Each number is 200 + 30 x the weight over its row's rms, rounded and kept within 0 to 999. Layers, rows and columns count from 0. The size before them is the row's rms in percent of the matrix's.

# layer 2 MLP up, 1152x192, rms 0.0898, rows 998-1070, columns 144-191
098,174,206,229,186,196,188,189,211,214,193,264,185,131,228,207,273,208,143,171,187,198,268,196,204,158,214,218,210,201,202,195,213,178,202,173,203,206,206,237,217,256,232,256,223,175,204,198,258
096,215,210,214,172,171,159,182,198,229,214,237,260,180,217,207,234,233,142,197,181,170,244,171,150,172,171,182,219,193,190,168,214,197,230,212,248,185,218,258,219,228,226,172,208,215,242,173,277
101,204,212,214,193,211,199,207,227,231,152,206,241,212,134,215,238,225,135,179,196,208,230,183,109,207,247,195,173,207,222,222,205,280,164,191,192,192,184,250,207,200,166,195,240,272,192,243,223
101,176,218,235,190,227,191,186,175,239,173,187,200,201,212,194,203,284,136,220,190,250,208,202,187,200,166,259,254,216,229,177,208,257,206,188,200,148,205,199,173,161,174,175,255,235,204,138,286
084,184,225,192,196,203,226,187,197,259,217,242,221,169,231,230,218,188,195,190,244,198,204,182,229,231,241,188,203,246,248,214,289,202,247,193,235,178,190,196,205,229,200,202,233,204,209,220,190
107,215,179,186,186,204,216,201,123,307,205,169,214,177,183,123,186,222,215,240,171,221,179,219,134,215,209,187,220,183,150,212,189,225,198,201,235,191,169,203,210,208,197,175,198,241,168,159,238
102,193,235,232,211,200,201,193,173,205,172,199,161,187,207,205,205,211,161,201,204,197,183,264,205,134,183,271,188,186,228,221,223,184,184,200,181,196,158,164,213,240,162,205,196,178,226,179,186
080,186,261,210,200,195,201,172,194,248,244,200,222,167,159,210,247,227,150,173,190,185,241,198,190,208,245,258,190,181,198,235,241,251,198,194,267,216,215,190,227,166,181,217,188,249,163,172,216
098,169,184,211,210,247,189,179,202,203,163,269,212,191,255,190,229,184,169,269,201,222,158,192,208,165,187,246,255,173,249,198,267,158,219,194,196,139,212,192,204,227,216,214,234,213,191,232,243
109,220,198,223,184,195,240,236,184,211,201,180,258,157,222,191,257,252,171,205,260,247,210,197,170,184,179,164,184,187,200,207,299,229,219,154,188,157,210,220,219,167,220,268,223,240,143,178,230
106,208,198,234,234,206,199,205,191,223,150,210,177,208,159,214,224,190,149,164,204,183,217,214,203,185,187,215,233,169,259,170,232,201,202,167,171,164,234,246,175,218,225,255,251,193,210,142,270
098,205,198,219,192,200,213,253,166,208,191,268,193,171,190,156,209,257,160,204,207,242,204,176,161,186,217,230,176,260,262,168,278,227,174,205,160,160,196,181,176,192,128,197,217,234,188,208,234
107,210,213,186,212,220,203,239,191,190,229,219,206,173,196,241,256,210,156,151,200,208,210,158,184,166,213,214,155,176,264,172,255,235,163,207,180,163,198,161,203,192,133,199,270,150,192,168,259
102,223,224,232,173,211,252,173,217,201,186,222,209,198,278,162,267,212,177,132,200,154,207,196,161,196,218,211,247,173,210,179,258,213,254,182,197,161,205,182,192,231,154,281,223,189,171,246,175
081,202,187,146,194,216,189,185,198,223,231,176,204,160,169,206,228,177,234,181,210,271,195,227,218,136,215,182,170,228,198,243,179,183,201,223,239,242,192,183,291,210,203,219,188,221,181,216,167
095,166,236,169,167,291,233,226,143,224,219,211,223,175,216,191,212,162,164,222,186,257,223,192,192,151,265,215,192,176,192,200,210,189,199,169,214,204,199,236,232,211,242,272,230,202,175,167,252
109,264,212,206,213,258,191,238,157,221,234,208,218,190,139,199,194,186,176,231,195,191,226,176,143,203,214,172,183,161,238,186,206,242,179,211,252,206,190,206,242,231,152,235,224,245,224,218,195
094,216,189,197,210,174,190,208,204,201,181,186,207,183,170,170,168,209,187,152,202,162,227,232,213,217,199,214,218,232,194,169,218,226,173,202,226,174,212,208,221,231,186,180,206,196,165,158,252
113,160,225,207,172,210,173,241,175,217,171,244,191,168,176,204,209,219,162,166,229,226,194,224,183,210,211,233,199,187,207,189,254,221,194,182,191,196,178,214,195,240,132,183,233,205,239,164,227
101,194,194,207,182,165,239,221,170,198,183,232,236,235,184,170,184,279,183,218,202,172,231,211,157,198,200,236,211,202,174,188,235,185,220,171,224,200,193,147,198,206,234,182,187,236,164,141,220
107,210,243,202,172,190,244,164,137,206,208,236,224,196,171,209,223,187,175,249,231,226,196,184,240,174,208,209,205,249,223,213,219,173,276,160,222,132,150,231,184,192,210,207,217,205,204,183,218
105,197,190,219,181,193,200,238,202,244,213,220,263,156,202,198,240,275,190,198,190,197,242,155,192,209,189,165,210,190,238,195,252,208,193,197,189,215,206,196,204,191,225,180,208,236,217,176,215
099,281,200,200,188,206,189,210,210,232,226,251,210,198,191,216,247,280,168,144,214,157,167,195,216,140,190,192,212,261,235,225,210,221,172,175,206,225,198,147,229,154,126,161,187,201,182,208,216
089,193,181,207,171,193,208,211,240,193,165,287,205,231,120,204,220,202,145,170,230,192,211,215,132,162,208,174,201,249,233,226,268,187,214,191,161,194,192,168,264,270,187,260,210,233,197,189,237
104,221,200,173,177,194,205,198,184,247,203,265,262,155,165,178,216,236,196,192,210,283,183,239,131,193,238,191,193,204,165,188,178,225,188,202,245,193,199,225,222,222,191,211,209,240,159,235,176
102,261,207,232,208,216,216,216,113,255,218,204,233,182,277,200,199,229,163,217,213,200,208,204,186,178,171,184,216,191,208,168,224,211,217,203,254,177,200,214,255,224,191,226,198,213,209,201,258
119,237,206,264,219,199,234,224,146,216,187,248,201,203,150,201,213,207,184,220,209,175,238,208,139,174,210,176,210,222,175,197,237,191,231,224,233,176,219,183,248,210,197,234,215,189,154,191,228
080,294,171,174,192,184,196,180,151,204,174,214,199,228,201,214,259,180,209,200,243,154,219,218,177,145,184,189,177,160,213,211,219,164,262,180,216,197,158,224,253,181,127,227,236,190,232,235,214
092,226,160,210,187,181,275,193,168,189,169,271,234,188,184,214,240,210,183,148,252,270,213,181,221,205,236,190,158,218,184,223,159,209,219,177,236,178,173,198,193,182,188,233,191,168,171,218,177
094,173,188,177,190,225,209,232,217,201,230,224,207,199,172,157,176,196,207,219,217,169,186,264,198,214,162,235,214,233,205,187,211,197,191,156,220,163,191,170,222,211,219,196,221,210,207,195,251
105,189,217,220,176,209,174,182,217,190,129,223,222,132,185,178,203,248,133,146,213,244,205,241,189,174,171,249,201,242,251,172,206,210,208,180,177,213,200,224,186,229,198,230,213,236,216,173,220
079,171,231,201,182,265,186,196,168,252,211,223,222,192,190,210,249,233,100,186,227,202,189,190,164,196,211,287,223,176,206,211,249,231,171,201,233,212,228,165,258,196,167,205,181,213,166,214,203
093,183,218,191,168,197,237,169,165,222,190,226,208,213,244,215,262,246,168,226,193,183,255,203,202,178,246,232,256,193,232,219,216,198,199,189,283,194,186,206,213,231,180,170,242,217,146,244,187
108,221,195,261,170,271,181,254,193,185,197,266,185,196,170,183,208,179,157,180,187,148,219,193,142,132,210,153,212,217,251,158,222,190,220,182,189,162,222,229,253,277,220,242,224,227,242,218,209
094,261,167,228,202,185,199,230,203,270,155,193,206,209,142,199,188,225,80,179,216,216,183,201,186,192,234,211,213,207,211,203,251,210,198,183,178,203,210,241,197,244,198,202,185,208,156,170,230
101,203,197,238,190,198,213,199,184,213,93,231,280,193,225,214,198,195,174,206,174,293,208,232,228,201,226,204,233,239,206,200,198,189,218,193,235,206,197,239,206,233,195,229,202,227,190,210,253
109,182,213,169,202,182,179,215,218,208,205,265,205,187,190,207,217,206,175,193,186,215,222,237,243,213,232,165,206,229,237,161,209,204,188,198,245,164,211,181,281,211,220,183,243,222,192,194,206
097,184,238,175,191,233,215,184,184,182,187,181,188,173,178,221,202,198,153,198,194,193,245,197,228,196,185,240,203,210,230,173,253,179,232,183,208,171,211,227,201,232,168,257,247,168,192,180,306
088,221,207,223,196,220,199,205,165,236,205,167,210,204,227,236,197,234,177,195,212,227,209,195,226,185,204,195,173,212,244,185,286,244,225,167,227,136,201,205,207,229,159,238,252,232,194,220,219
083,195,204,215,209,222,186,215,186,232,147,237,224,206,205,233,215,258,156,153,215,244,236,201,161,176,223,216,209,174,253,213,186,246,213,206,228,201,200,130,220,219,111,198,243,224,164,241,202
078,216,245,194,191,217,213,142,187,246,205,221,236,145,186,178,264,214,186,194,207,204,224,240,152,217,228,213,185,148,183,239,230,203,224,225,217,209,146,179,248,153,211,246,194,225,183,203,202
075,199,251,232,207,234,144,205,155,229,163,208,206,218,186,206,197,232,173,217,175,187,246,228,172,142,231,228,198,243,245,202,238,184,158,160,236,219,192,203,266,200,151,150,234,254,222,179,227
109,212,264,223,179,237,200,207,165,188,189,290,188,135,184,195,256,187,148,195,196,220,181,232,209,192,140,264,212,205,222,180,193,187,228,195,213,210,177,135,207,213,202,202,190,210,206,170,224
070,227,238,198,191,197,231,183,163,252,169,181,228,204,181,201,236,219,180,215,215,201,196,216,189,194,193,222,159,171,232,225,240,215,224,217,266,193,144,209,226,146,198,213,177,218,170,177,220
104,174,195,216,240,233,211,214,194,216,196,243,236,145,280,243,254,231,199,180,199,170,205,163,220,116,187,210,215,203,182,196,267,224,143,159,205,165,186,187,218,224,194,241,220,207,189,216,181
101,237,206,225,212,220,194,224,230,238,231,256,190,146,211,181,225,178,188,204,184,144,186,232,206,187,136,218,228,217,210,164,244,207,167,183,206,157,220,143,216,199,188,222,209,188,161,203,220
096,276,180,206,188,218,224,221,199,192,204,269,233,146,237,184,287,219,178,183,243,257,188,180,152,184,229,166,233,166,181,192,222,216,190,184,194,187,211,199,197,210,218,267,207,215,121,169,243
094,244,268,159,218,232,220,198,191,223,223,196,176,156,175,211,251,178,155,224,202,200,169,192,189,186,227,258,207,130,221,181,189,189,250,228,213,171,178,186,186,227,142,239,213,180,234,195,226
113,195,209,204,244,266,162,226,173,202,199,243,250,185,222,234,204,201,154,191,180,154,236,192,219,192,149,232,196,217,255,178,258,193,172,182,230,189,221,209,188,222,171,201,222,202,229,188,262
119,196,154,171,189,185,191,229,209,180,156,223,204,159,250,226,254,191,190,135,205,242,226,222,213,202,177,201,189,240,269,190,244,221,190,187,184,178,222,232,213,191,151,277,242,188,180,249,236
094,178,236,206,204,241,186,254,224,256,197,176,213,200,170,141,208,221,167,215,186,217,194,179,134,188,184,219,245,141,239,187,254,181,228,199,172,211,220,182,227,220,188,154,210,231,223,143,258
095,208,208,242,238,219,188,246,198,241,185,207,191,173,166,169,178,208,179,192,149,192,185,225,170,206,195,191,176,208,181,181,253,199,164,172,209,166,219,152,217,206,229,187,199,249,251,161,201
116,181,234,192,176,205,152,210,130,184,188,230,212,160,252,182,219,182,126,157,232,165,195,154,222,226,184,259,225,214,186,171,199,236,239,173,206,175,182,192,209,204,121,224,230,181,201,202,228
097,177,184,227,202,198,232,181,152,215,199,187,203,172,213,223,240,206,173,237,226,243,238,190,192,202,231,178,174,165,178,203,216,217,224,211,233,182,188,201,295,219,198,297,205,183,195,233,201
107,240,194,222,175,160,188,219,207,173,200,236,189,200,195,179,199,206,217,131,204,158,217,242,195,215,214,194,161,225,209,172,223,219,165,218,260,187,184,184,239,202,182,185,191,223,195,191,188
110,184,229,200,117,220,229,198,202,206,187,260,214,173,249,121,195,213,218,246,204,199,185,207,156,195,172,236,230,204,230,147,219,188,157,208,184,165,195,145,194,196,168,194,221,242,178,170,187
103,267,256,185,198,226,173,132,232,198,183,228,192,154,195,180,230,177,123,200,213,182,205,236,188,220,153,175,239,189,187,187,196,244,246,194,198,183,194,194,189,219,191,281,200,223,212,192,218
107,163,192,204,168,226,224,195,163,265,176,204,200,207,251,212,231,233,212,228,172,256,217,185,160,152,245,200,223,179,216,210,219,180,181,199,263,160,190,213,242,173,191,189,251,248,194,236,201
110,248,187,215,164,210,181,170,195,229,216,233,187,137,244,163,280,243,188,206,194,213,209,189,144,162,241,201,184,210,165,155,228,205,179,218,206,176,204,220,202,223,212,231,209,202,200,182,247
102,198,196,186,151,194,211,220,205,177,175,246,220,217,219,170,223,228,217,190,195,185,204,204,206,195,165,220,164,205,251,173,170,173,228,189,231,200,185,145,246,180,177,199,200,188,146,215,210
089,204,188,182,223,215,220,200,145,213,170,183,225,186,167,232,203,228,193,220,235,258,169,245,237,183,240,165,222,219,201,218,250,199,165,166,223,215,219,229,223,186,285,237,235,232,150,199,179
114,203,212,214,194,152,204,234,164,198,204,256,166,185,186,194,180,174,170,203,176,177,179,178,251,155,235,173,217,234,236,171,285,234,264,198,201,184,188,227,223,233,212,221,205,217,223,178,257
095,204,201,214,191,211,227,157,166,217,178,211,263,173,208,217,238,209,164,168,215,244,217,181,189,162,242,217,239,188,183,213,164,228,234,183,240,191,228,269,222,171,197,232,215,210,154,204,224
086,213,211,246,228,203,206,211,206,206,209,212,228,177,157,212,148,183,176,201,181,160,196,184,167,161,178,240,203,195,234,192,267,177,218,164,210,203,217,160,259,261,188,196,192,241,190,192,187
100,253,240,192,174,244,195,187,179,250,215,232,171,201,211,222,244,205,188,181,154,177,218,192,169,176,228,217,199,156,218,135,206,226,222,183,199,188,218,227,194,219,193,280,220,260,211,224,210
095,237,209,181,195,212,268,165,208,214,204,223,199,205,192,166,195,225,164,207,214,222,159,212,189,199,162,251,201,198,231,156,151,213,252,224,182,183,186,167,185,231,185,195,204,166,236,160,221
099,167,222,185,184,273,215,227,147,203,268,182,251,152,173,189,157,208,204,195,229,187,223,180,156,199,179,223,208,145,173,164,268,214,166,225,196,170,182,176,199,251,172,207,217,236,175,165,231
096,238,254,204,235,207,244,157,182,233,184,183,166,153,166,173,171,163,164,199,188,215,140,215,212,221,194,267,215,214,203,208,209,216,196,237,248,139,154,196,206,203,225,182,186,186,222,188,243
109,184,225,218,172,198,270,226,155,255,208,217,259,150,174,169,209,166,206,233,188,246,215,210,174,190,247,202,183,199,179,188,230,180,164,189,281,184,173,239,225,217,216,198,204,242,204,241,152
097,228,220,172,202,178,211,168,187,234,223,238,155,224,256,201,265,230,204,207,209,200,159,202,165,122,233,231,230,195,209,176,190,197,253,191,178,154,158,218,204,197,179,194,242,189,220,190,214
097,173,168,160,191,211,190,162,162,198,196,250,185,159,181,189,151,206,248,196,231,192,240,232,233,220,224,203,211,219,228,202,215,168,205,164,249,215,207,214,214,218,199,201,240,219,191,184,190
108,177,220,180,167,213,237,193,176,223,203,179,227,167,223,145,189,141,183,235,190,229,189,200,211,194,157,259,208,307,204,167,210,180,255,197,254,161,133,137,216,205,160,206,206,208,213,240,219
078,231,261,231,178,177,193,187,161,228,191,224,222,174,201,199,252,242,164,199,231,181,213,191,187,179,213,204,212,175,212,226,224,201,181,202,237,220,146,212,203,167,171,230,191,241,179,209,232
# layer 2 MLP down (transposed), 1152x192, rms 0.0824, rows 998-1069, columns 144-191
094,197,159,206,233,193,272,194,181,229,227,227,216,193,252,192,194,236,203,188,157,242,144,213,208,233,139,246,199,216,214,204,205,187,218,191,201,195,160,182,235,189,212,152,150,205,160,219,191
089,200,183,231,207,205,202,158,265,182,219,196,205,206,213,190,172,205,205,196,193,145,184,185,196,233,160,186,161,207,249,196,200,217,236,264,243,199,215,202,218,200,209,189,163,183,210,193,184
104,140,172,178,226,179,223,162,176,200,153,226,213,265,198,195,206,195,166,184,246,192,236,235,215,234,188,181,179,235,191,175,251,187,214,202,168,158,219,211,177,211,218,163,244,222,205,167,205
089,189,154,226,213,196,164,254,183,190,212,221,155,178,208,239,180,231,186,211,145,213,177,213,185,168,216,165,181,124,167,186,218,156,220,238,193,181,224,195,183,232,226,258,217,180,213,224,192
113,200,196,161,203,181,181,180,175,236,218,220,251,201,218,187,248,222,198,197,169,174,193,170,174,231,211,220,226,159,163,140,236,231,211,156,246,174,164,150,188,165,168,189,251,239,205,175,269
107,260,186,174,218,248,190,267,207,184,165,201,213,226,163,199,184,208,235,200,187,179,174,246,195,192,207,192,262,171,160,222,249,259,182,194,219,195,269,180,237,216,238,247,169,171,199,209,170
098,178,167,221,221,162,235,171,203,210,195,141,170,207,178,261,234,274,236,197,192,203,226,217,202,227,258,203,225,237,197,179,219,177,161,236,189,191,247,146,153,173,200,185,227,219,154,167,178
097,182,246,152,176,210,169,196,208,173,218,223,260,217,191,155,233,190,170,194,200,177,203,144,176,237,286,231,224,174,174,167,234,231,151,145,234,211,164,168,170,200,189,220,258,231,201,189,226
096,233,163,226,205,198,173,204,216,125,168,216,258,204,198,174,237,181,188,195,188,218,163,230,197,192,126,232,123,179,187,182,199,178,198,189,171,241,171,257,237,137,225,190,200,219,151,207,182
105,229,213,166,165,216,246,186,163,191,122,142,211,197,211,212,209,224,237,217,238,226,152,203,145,202,199,219,233,164,153,213,214,198,228,186,303,210,188,215,221,166,186,223,219,216,210,168,185
103,207,210,201,213,235,206,173,215,160,150,213,122,210,180,215,208,261,192,163,223,214,243,241,228,168,216,183,218,177,205,266,171,154,174,212,192,216,181,248,224,220,234,179,190,159,216,228,142
090,239,170,239,161,240,168,188,224,185,193,181,186,177,213,241,275,188,239,264,216,225,164,216,202,251,238,180,199,230,183,196,167,199,203,186,220,172,173,212,225,233,189,134,182,173,198,226,210
103,204,168,181,262,131,184,199,175,197,252,206,173,188,235,231,233,171,193,203,214,199,238,199,215,222,233,225,193,140,259,260,196,234,198,243,264,209,170,256,254,146,252,196,182,159,188,185,228
101,217,219,169,199,214,267,200,125,161,179,205,138,206,207,163,157,237,213,235,188,173,205,211,238,215,210,169,142,187,201,226,164,229,197,183,221,187,191,203,206,202,212,210,197,189,178,281,221
087,186,184,189,278,177,183,195,179,221,176,216,175,257,190,230,157,240,213,149,166,170,206,206,189,218,140,223,205,220,202,179,215,182,194,201,172,140,273,204,196,192,210,196,176,197,244,179,225
088,183,172,140,178,177,174,189,194,227,202,183,181,185,222,278,223,239,176,202,162,216,200,225,200,223,217,184,229,160,195,193,203,199,227,185,165,218,204,271,169,221,241,195,203,170,242,220,176
111,202,177,157,206,130,191,192,239,185,191,175,180,191,186,186,183,206,223,190,201,157,197,220,218,175,209,207,205,167,204,235,223,174,178,168,208,239,221,207,237,203,252,191,202,183,202,174,130
097,224,216,199,226,236,184,204,219,243,169,257,214,201,216,222,218,204,204,156,234,237,235,230,188,160,164,225,193,230,225,192,181,188,201,193,210,211,167,163,178,203,197,198,205,228,152,262,255
109,225,199,180,177,235,180,221,266,179,180,211,182,233,247,195,202,201,153,223,143,221,261,245,217,185,221,187,180,195,191,164,182,180,231,196,223,159,227,170,217,221,167,202,248,236,227,239,180
094,244,192,165,233,254,208,168,216,214,187,198,173,209,201,200,237,223,188,187,197,189,208,219,177,185,221,213,192,182,189,232,191,191,248,214,177,185,253,224,204,149,171,229,195,195,167,247,201
109,161,162,209,203,227,174,184,206,226,188,198,186,204,241,197,202,197,165,150,195,175,234,178,172,189,247,216,208,197,164,205,221,202,195,250,191,210,163,202,204,296,214,231,138,190,173,193,142
105,163,177,157,198,259,167,237,192,256,201,203,204,221,182,215,158,210,222,210,246,226,235,178,211,169,166,151,192,218,241,201,225,161,178,236,233,207,146,192,184,193,136,251,220,249,242,217,213
093,188,210,201,222,191,168,202,224,139,185,209,213,172,178,201,185,245,195,147,181,181,205,196,250,165,194,284,207,209,186,197,255,229,181,233,188,221,203,190,230,166,144,178,170,248,220,197,206
085,222,216,215,143,193,170,192,234,158,205,290,197,221,147,157,160,191,169,189,243,165,199,199,188,194,187,208,186,177,244,129,172,207,260,209,177,220,136,198,232,217,212,236,224,234,220,186,196
103,245,192,236,231,179,224,222,217,210,201,237,209,205,251,234,165,198,228,192,166,174,201,199,173,216,162,210,217,229,177,250,227,186,146,200,235,200,140,174,197,218,279,185,170,205,239,174,195
105,237,188,164,202,228,212,168,176,175,186,236,262,245,211,242,205,157,200,185,262,270,166,186,212,220,168,154,217,214,159,157,228,168,242,167,217,219,182,225,204,182,213,239,220,187,178,207,180
105,190,193,228,191,218,223,207,191,192,199,223,214,218,202,233,141,221,195,204,242,211,220,193,175,174,204,237,258,180,180,254,203,182,206,189,216,189,148,195,242,294,208,251,186,172,212,254,168
103,236,203,223,145,200,183,193,201,225,227,218,206,209,208,164,205,234,174,185,216,200,216,191,162,170,242,191,169,165,231,161,255,220,201,194,191,210,148,228,232,193,150,205,264,279,195,197,196
088,203,227,239,215,189,166,174,202,192,215,139,223,208,164,216,210,208,224,195,167,173,202,125,174,237,236,206,261,191,133,147,205,221,118,283,165,216,228,187,206,198,204,194,216,210,249,158,222
096,228,195,222,223,250,235,213,205,236,216,199,241,223,207,215,143,213,192,227,149,197,214,240,178,212,178,216,164,226,211,182,192,172,171,191,235,194,152,167,194,237,217,203,191,240,280,239,197
108,227,235,190,204,167,155,215,192,226,278,148,182,164,213,183,195,252,173,173,193,183,221,197,187,181,225,228,217,221,237,182,202,199,169,274,169,196,174,213,229,173,172,242,183,214,143,228,210
094,182,232,182,183,219,205,219,202,202,240,211,261,204,177,168,234,217,158,235,188,188,193,132,150,171,270,267,220,142,177,149,266,218,193,161,202,219,169,191,190,204,185,204,241,266,194,183,235
111,193,232,187,198,212,215,190,177,238,143,234,243,219,258,211,221,229,212,179,238,234,194,200,164,218,232,245,216,178,159,167,225,225,218,138,263,205,115,143,159,192,174,240,244,237,252,210,161
106,214,213,199,221,150,159,147,204,179,147,145,179,197,210,226,214,165,218,219,192,200,194,239,219,214,155,227,194,238,191,179,185,194,197,160,173,215,207,174,156,177,146,271,223,229,206,194,255
096,184,172,208,163,206,201,222,232,214,187,225,192,223,213,192,225,183,172,160,243,162,202,211,153,228,148,235,174,275,183,225,236,261,216,239,289,176,201,214,203,195,243,184,133,183,193,166,228
091,163,187,224,203,171,160,227,223,191,186,175,188,224,136,204,209,188,242,216,245,184,125,236,145,168,223,174,193,172,179,241,203,183,135,168,174,200,181,239,203,218,179,185,215,155,263,185,180
114,173,194,233,212,282,173,211,156,232,219,275,207,199,193,173,152,175,180,187,179,203,196,236,193,150,219,211,181,187,186,140,187,219,225,217,219,157,231,205,269,240,193,209,174,200,151,185,250
092,194,220,208,192,216,190,219,219,228,194,200,208,194,195,165,173,185,229,220,197,195,214,201,226,179,281,147,192,121,239,223,192,235,159,233,187,213,150,218,193,269,198,207,190,224,270,182,159
093,234,213,159,186,172,192,172,230,211,229,189,245,201,197,209,205,236,174,181,171,197,190,184,201,233,221,200,204,237,207,137,244,218,183,146,223,220,150,177,186,162,195,207,244,228,238,168,240
105,192,209,215,161,235,251,199,174,219,185,234,227,180,209,186,185,220,196,187,211,224,236,225,179,196,198,211,226,164,254,142,219,196,210,176,223,207,173,202,226,170,230,212,246,249,206,198,223
109,214,227,148,170,198,204,213,191,201,198,222,206,181,184,147,248,190,157,217,175,194,198,160,197,238,249,223,191,138,203,160,252,210,165,206,208,217,175,189,194,182,183,197,262,209,236,189,234
097,244,236,210,173,227,189,204,198,198,167,222,223,200,233,145,209,206,200,220,168,199,207,186,172,232,221,236,205,183,228,162,241,219,218,171,242,230,165,199,238,209,171,190,243,255,200,149,190
113,216,227,185,178,177,210,188,209,217,208,213,196,145,213,217,223,209,201,160,171,200,200,246,182,223,253,256,189,176,203,164,229,196,187,172,205,218,168,152,249,207,190,229,194,228,247,162,226
111,222,228,171,159,183,198,197,162,236,183,227,266,199,214,150,229,217,196,241,185,221,192,179,199,209,205,232,201,179,241,157,226,205,190,176,221,228,166,203,183,181,182,192,233,257,232,177,203
105,164,231,190,212,214,181,179,197,198,197,201,139,188,244,221,193,183,209,127,141,197,193,198,215,124,191,193,243,185,177,196,204,145,244,214,191,251,182,188,272,213,237,226,220,208,247,199,210
105,223,180,192,175,232,195,203,219,227,217,174,239,203,239,172,172,237,183,254,248,185,249,235,195,176,206,211,184,257,158,240,209,216,162,254,230,184,178,237,244,160,174,199,171,197,192,248,204
093,167,223,226,227,206,239,161,201,182,213,157,205,219,194,192,157,202,170,156,200,195,184,146,195,234,162,271,247,236,189,263,212,219,199,256,201,219,140,221,203,167,235,195,161,160,226,146,187
093,247,197,175,171,206,168,186,205,210,180,181,164,185,229,231,229,173,185,147,173,214,236,226,186,171,252,221,192,223,189,194,240,214,214,181,192,207,211,169,158,221,268,175,212,214,147,146,192
133,183,224,183,183,257,128,178,140,215,222,191,254,163,223,165,222,185,178,187,158,186,224,207,178,159,165,184,216,165,229,196,228,184,186,204,193,212,206,266,217,223,229,193,198,207,230,193,215
111,235,138,196,185,152,198,168,136,122,177,196,211,170,220,272,227,175,221,180,150,302,232,206,208,235,175,208,200,159,176,223,195,212,202,213,188,202,210,229,177,139,171,164,212,183,242,154,190
099,229,226,238,207,187,233,238,200,253,196,217,180,209,135,168,226,252,164,221,182,188,183,225,187,150,253,215,214,205,214,237,221,180,259,158,235,170,190,160,240,187,230,163,206,220,209,159,200
092,195,205,196,164,202,233,224,213,183,154,165,213,158,164,228,218,235,227,211,222,189,177,228,194,195,189,188,161,197,204,257,186,209,220,188,166,202,169,207,171,239,239,212,194,187,210,154,200
133,156,231,184,204,208,181,185,177,170,138,268,202,212,179,205,224,200,203,221,207,184,178,193,188,221,227,222,226,176,264,224,178,147,271,158,171,202,176,174,253,217,192,175,211,182,201,185,154
096,196,250,199,149,252,268,197,203,189,229,217,175,213,189,186,214,166,223,190,240,215,212,164,200,166,211,202,224,179,218,174,222,160,225,174,231,186,183,230,201,189,173,254,190,220,172,197,202
097,217,144,210,199,177,169,225,204,169,215,228,149,190,258,137,217,171,220,228,233,174,180,192,217,181,218,233,241,217,153,220,217,164,177,246,212,211,198,192,225,233,224,182,157,189,239,165,237
103,116,240,195,150,188,225,244,172,223,198,142,223,173,201,219,181,202,188,249,190,218,235,139,165,200,278,168,261,186,211,268,203,160,163,179,248,182,169,195,207,273,228,204,228,199,162,234,184
102,177,212,215,172,174,246,154,189,199,201,188,192,138,216,178,207,198,186,204,180,209,204,161,192,158,212,205,182,189,215,214,240,167,234,159,255,197,173,146,258,253,209,201,161,230,237,244,220
105,186,149,228,203,218,255,205,204,245,203,233,184,200,192,169,189,214,197,189,181,246,237,202,151,152,233,194,208,246,200,149,201,220,239,223,234,215,201,196,220,198,211,181,211,246,191,150,226
110,231,201,235,115,156,204,214,199,202,200,183,222,212,198,198,196,226,229,201,261,159,162,170,194,226,126,224,148,211,244,204,152,223,175,221,167,191,160,225,154,189,192,222,174,168,231,190,199
089,220,200,235,214,182,193,178,160,176,225,202,188,242,172,213,205,217,184,142,160,156,258,172,209,191,181,190,171,159,170,146,174,144,236,168,187,196,235,179,170,191,218,226,245,180,163,186,228
086,190,204,172,172,227,252,169,217,229,186,177,249,207,179,196,192,156,196,228,172,148,217,179,170,231,216,242,160,187,162,160,165,189,162,231,205,202,217,176,188,237,184,171,194,151,134,190,187
116,205,164,188,200,199,152,264,204,188,184,211,218,243,175,155,206,215,216,191,187,220,170,246,185,150,152,182,193,202,196,195,194,144,201,179,214,224,193,185,209,207,184,215,214,131,220,217,233
091,172,236,187,204,210,134,249,231,169,231,209,204,194,151,192,151,172,218,180,215,218,148,212,222,186,153,216,202,231,233,132,208,211,212,172,224,168,197,176,203,217,200,190,197,174,244,192,173
079,247,170,168,172,187,237,211,227,177,192,128,185,149,172,200,205,189,218,189,215,197,206,202,207,206,221,138,157,194,238,254,156,219,246,167,213,201,133,201,178,187,234,183,117,155,165,173,193
093,245,185,174,154,259,218,198,271,172,227,190,187,236,204,220,253,200,184,246,202,143,185,172,182,188,266,198,173,227,210,213,203,187,201,214,203,209,156,195,131,214,158,206,207,179,213,202,268
096,175,173,171,230,172,215,201,230,168,164,147,228,156,204,177,184,132,175,244,154,210,186,237,239,194,248,270,236,191,171,181,223,202,227,197,152,219,189,236,176,237,221,216,163,163,222,130,162
098,235,195,196,226,162,204,139,219,226,160,172,172,166,230,216,211,187,177,169,146,215,117,244,215,224,213,180,188,215,198,199,146,217,247,223,172,212,246,259,177,181,236,182,160,192,190,194,257
093,118,196,176,196,230,214,248,199,221,190,157,185,183,158,172,185,237,169,214,238,218,209,211,166,228,172,216,169,231,185,216,190,208,165,225,168,252,204,200,203,233,236,272,212,208,194,150,217
103,167,223,210,182,195,160,232,292,134,207,183,163,196,242,203,202,200,246,242,188,245,136,222,220,206,156,187,224,218,190,214,207,207,142,150,189,206,189,189,157,277,201,180,181,117,246,168,227
091,185,192,168,206,167,191,202,138,196,144,159,194,219,189,239,178,172,189,178,220,209,224,182,175,187,257,198,130,211,201,206,155,200,210,198,173,216,235,185,168,188,203,197,148,237,194,209,193
091,201,190,198,222,247,195,208,223,237,197,156,212,233,198,197,185,185,181,158,251,189,174,224,163,128,208,155,173,190,129,220,217,186,244,160,172,171,203,210,259,196,221,161,244,208,180,206,186
102,181,212,219,222,198,215,185,188,207,169,189,218,214,200,214,185,270,191,263,162,169,198,208,160,178,253,217,185,170,127,144,191,194,179,236,196,171,210,225,194,200,162,229,240,184,186,210,177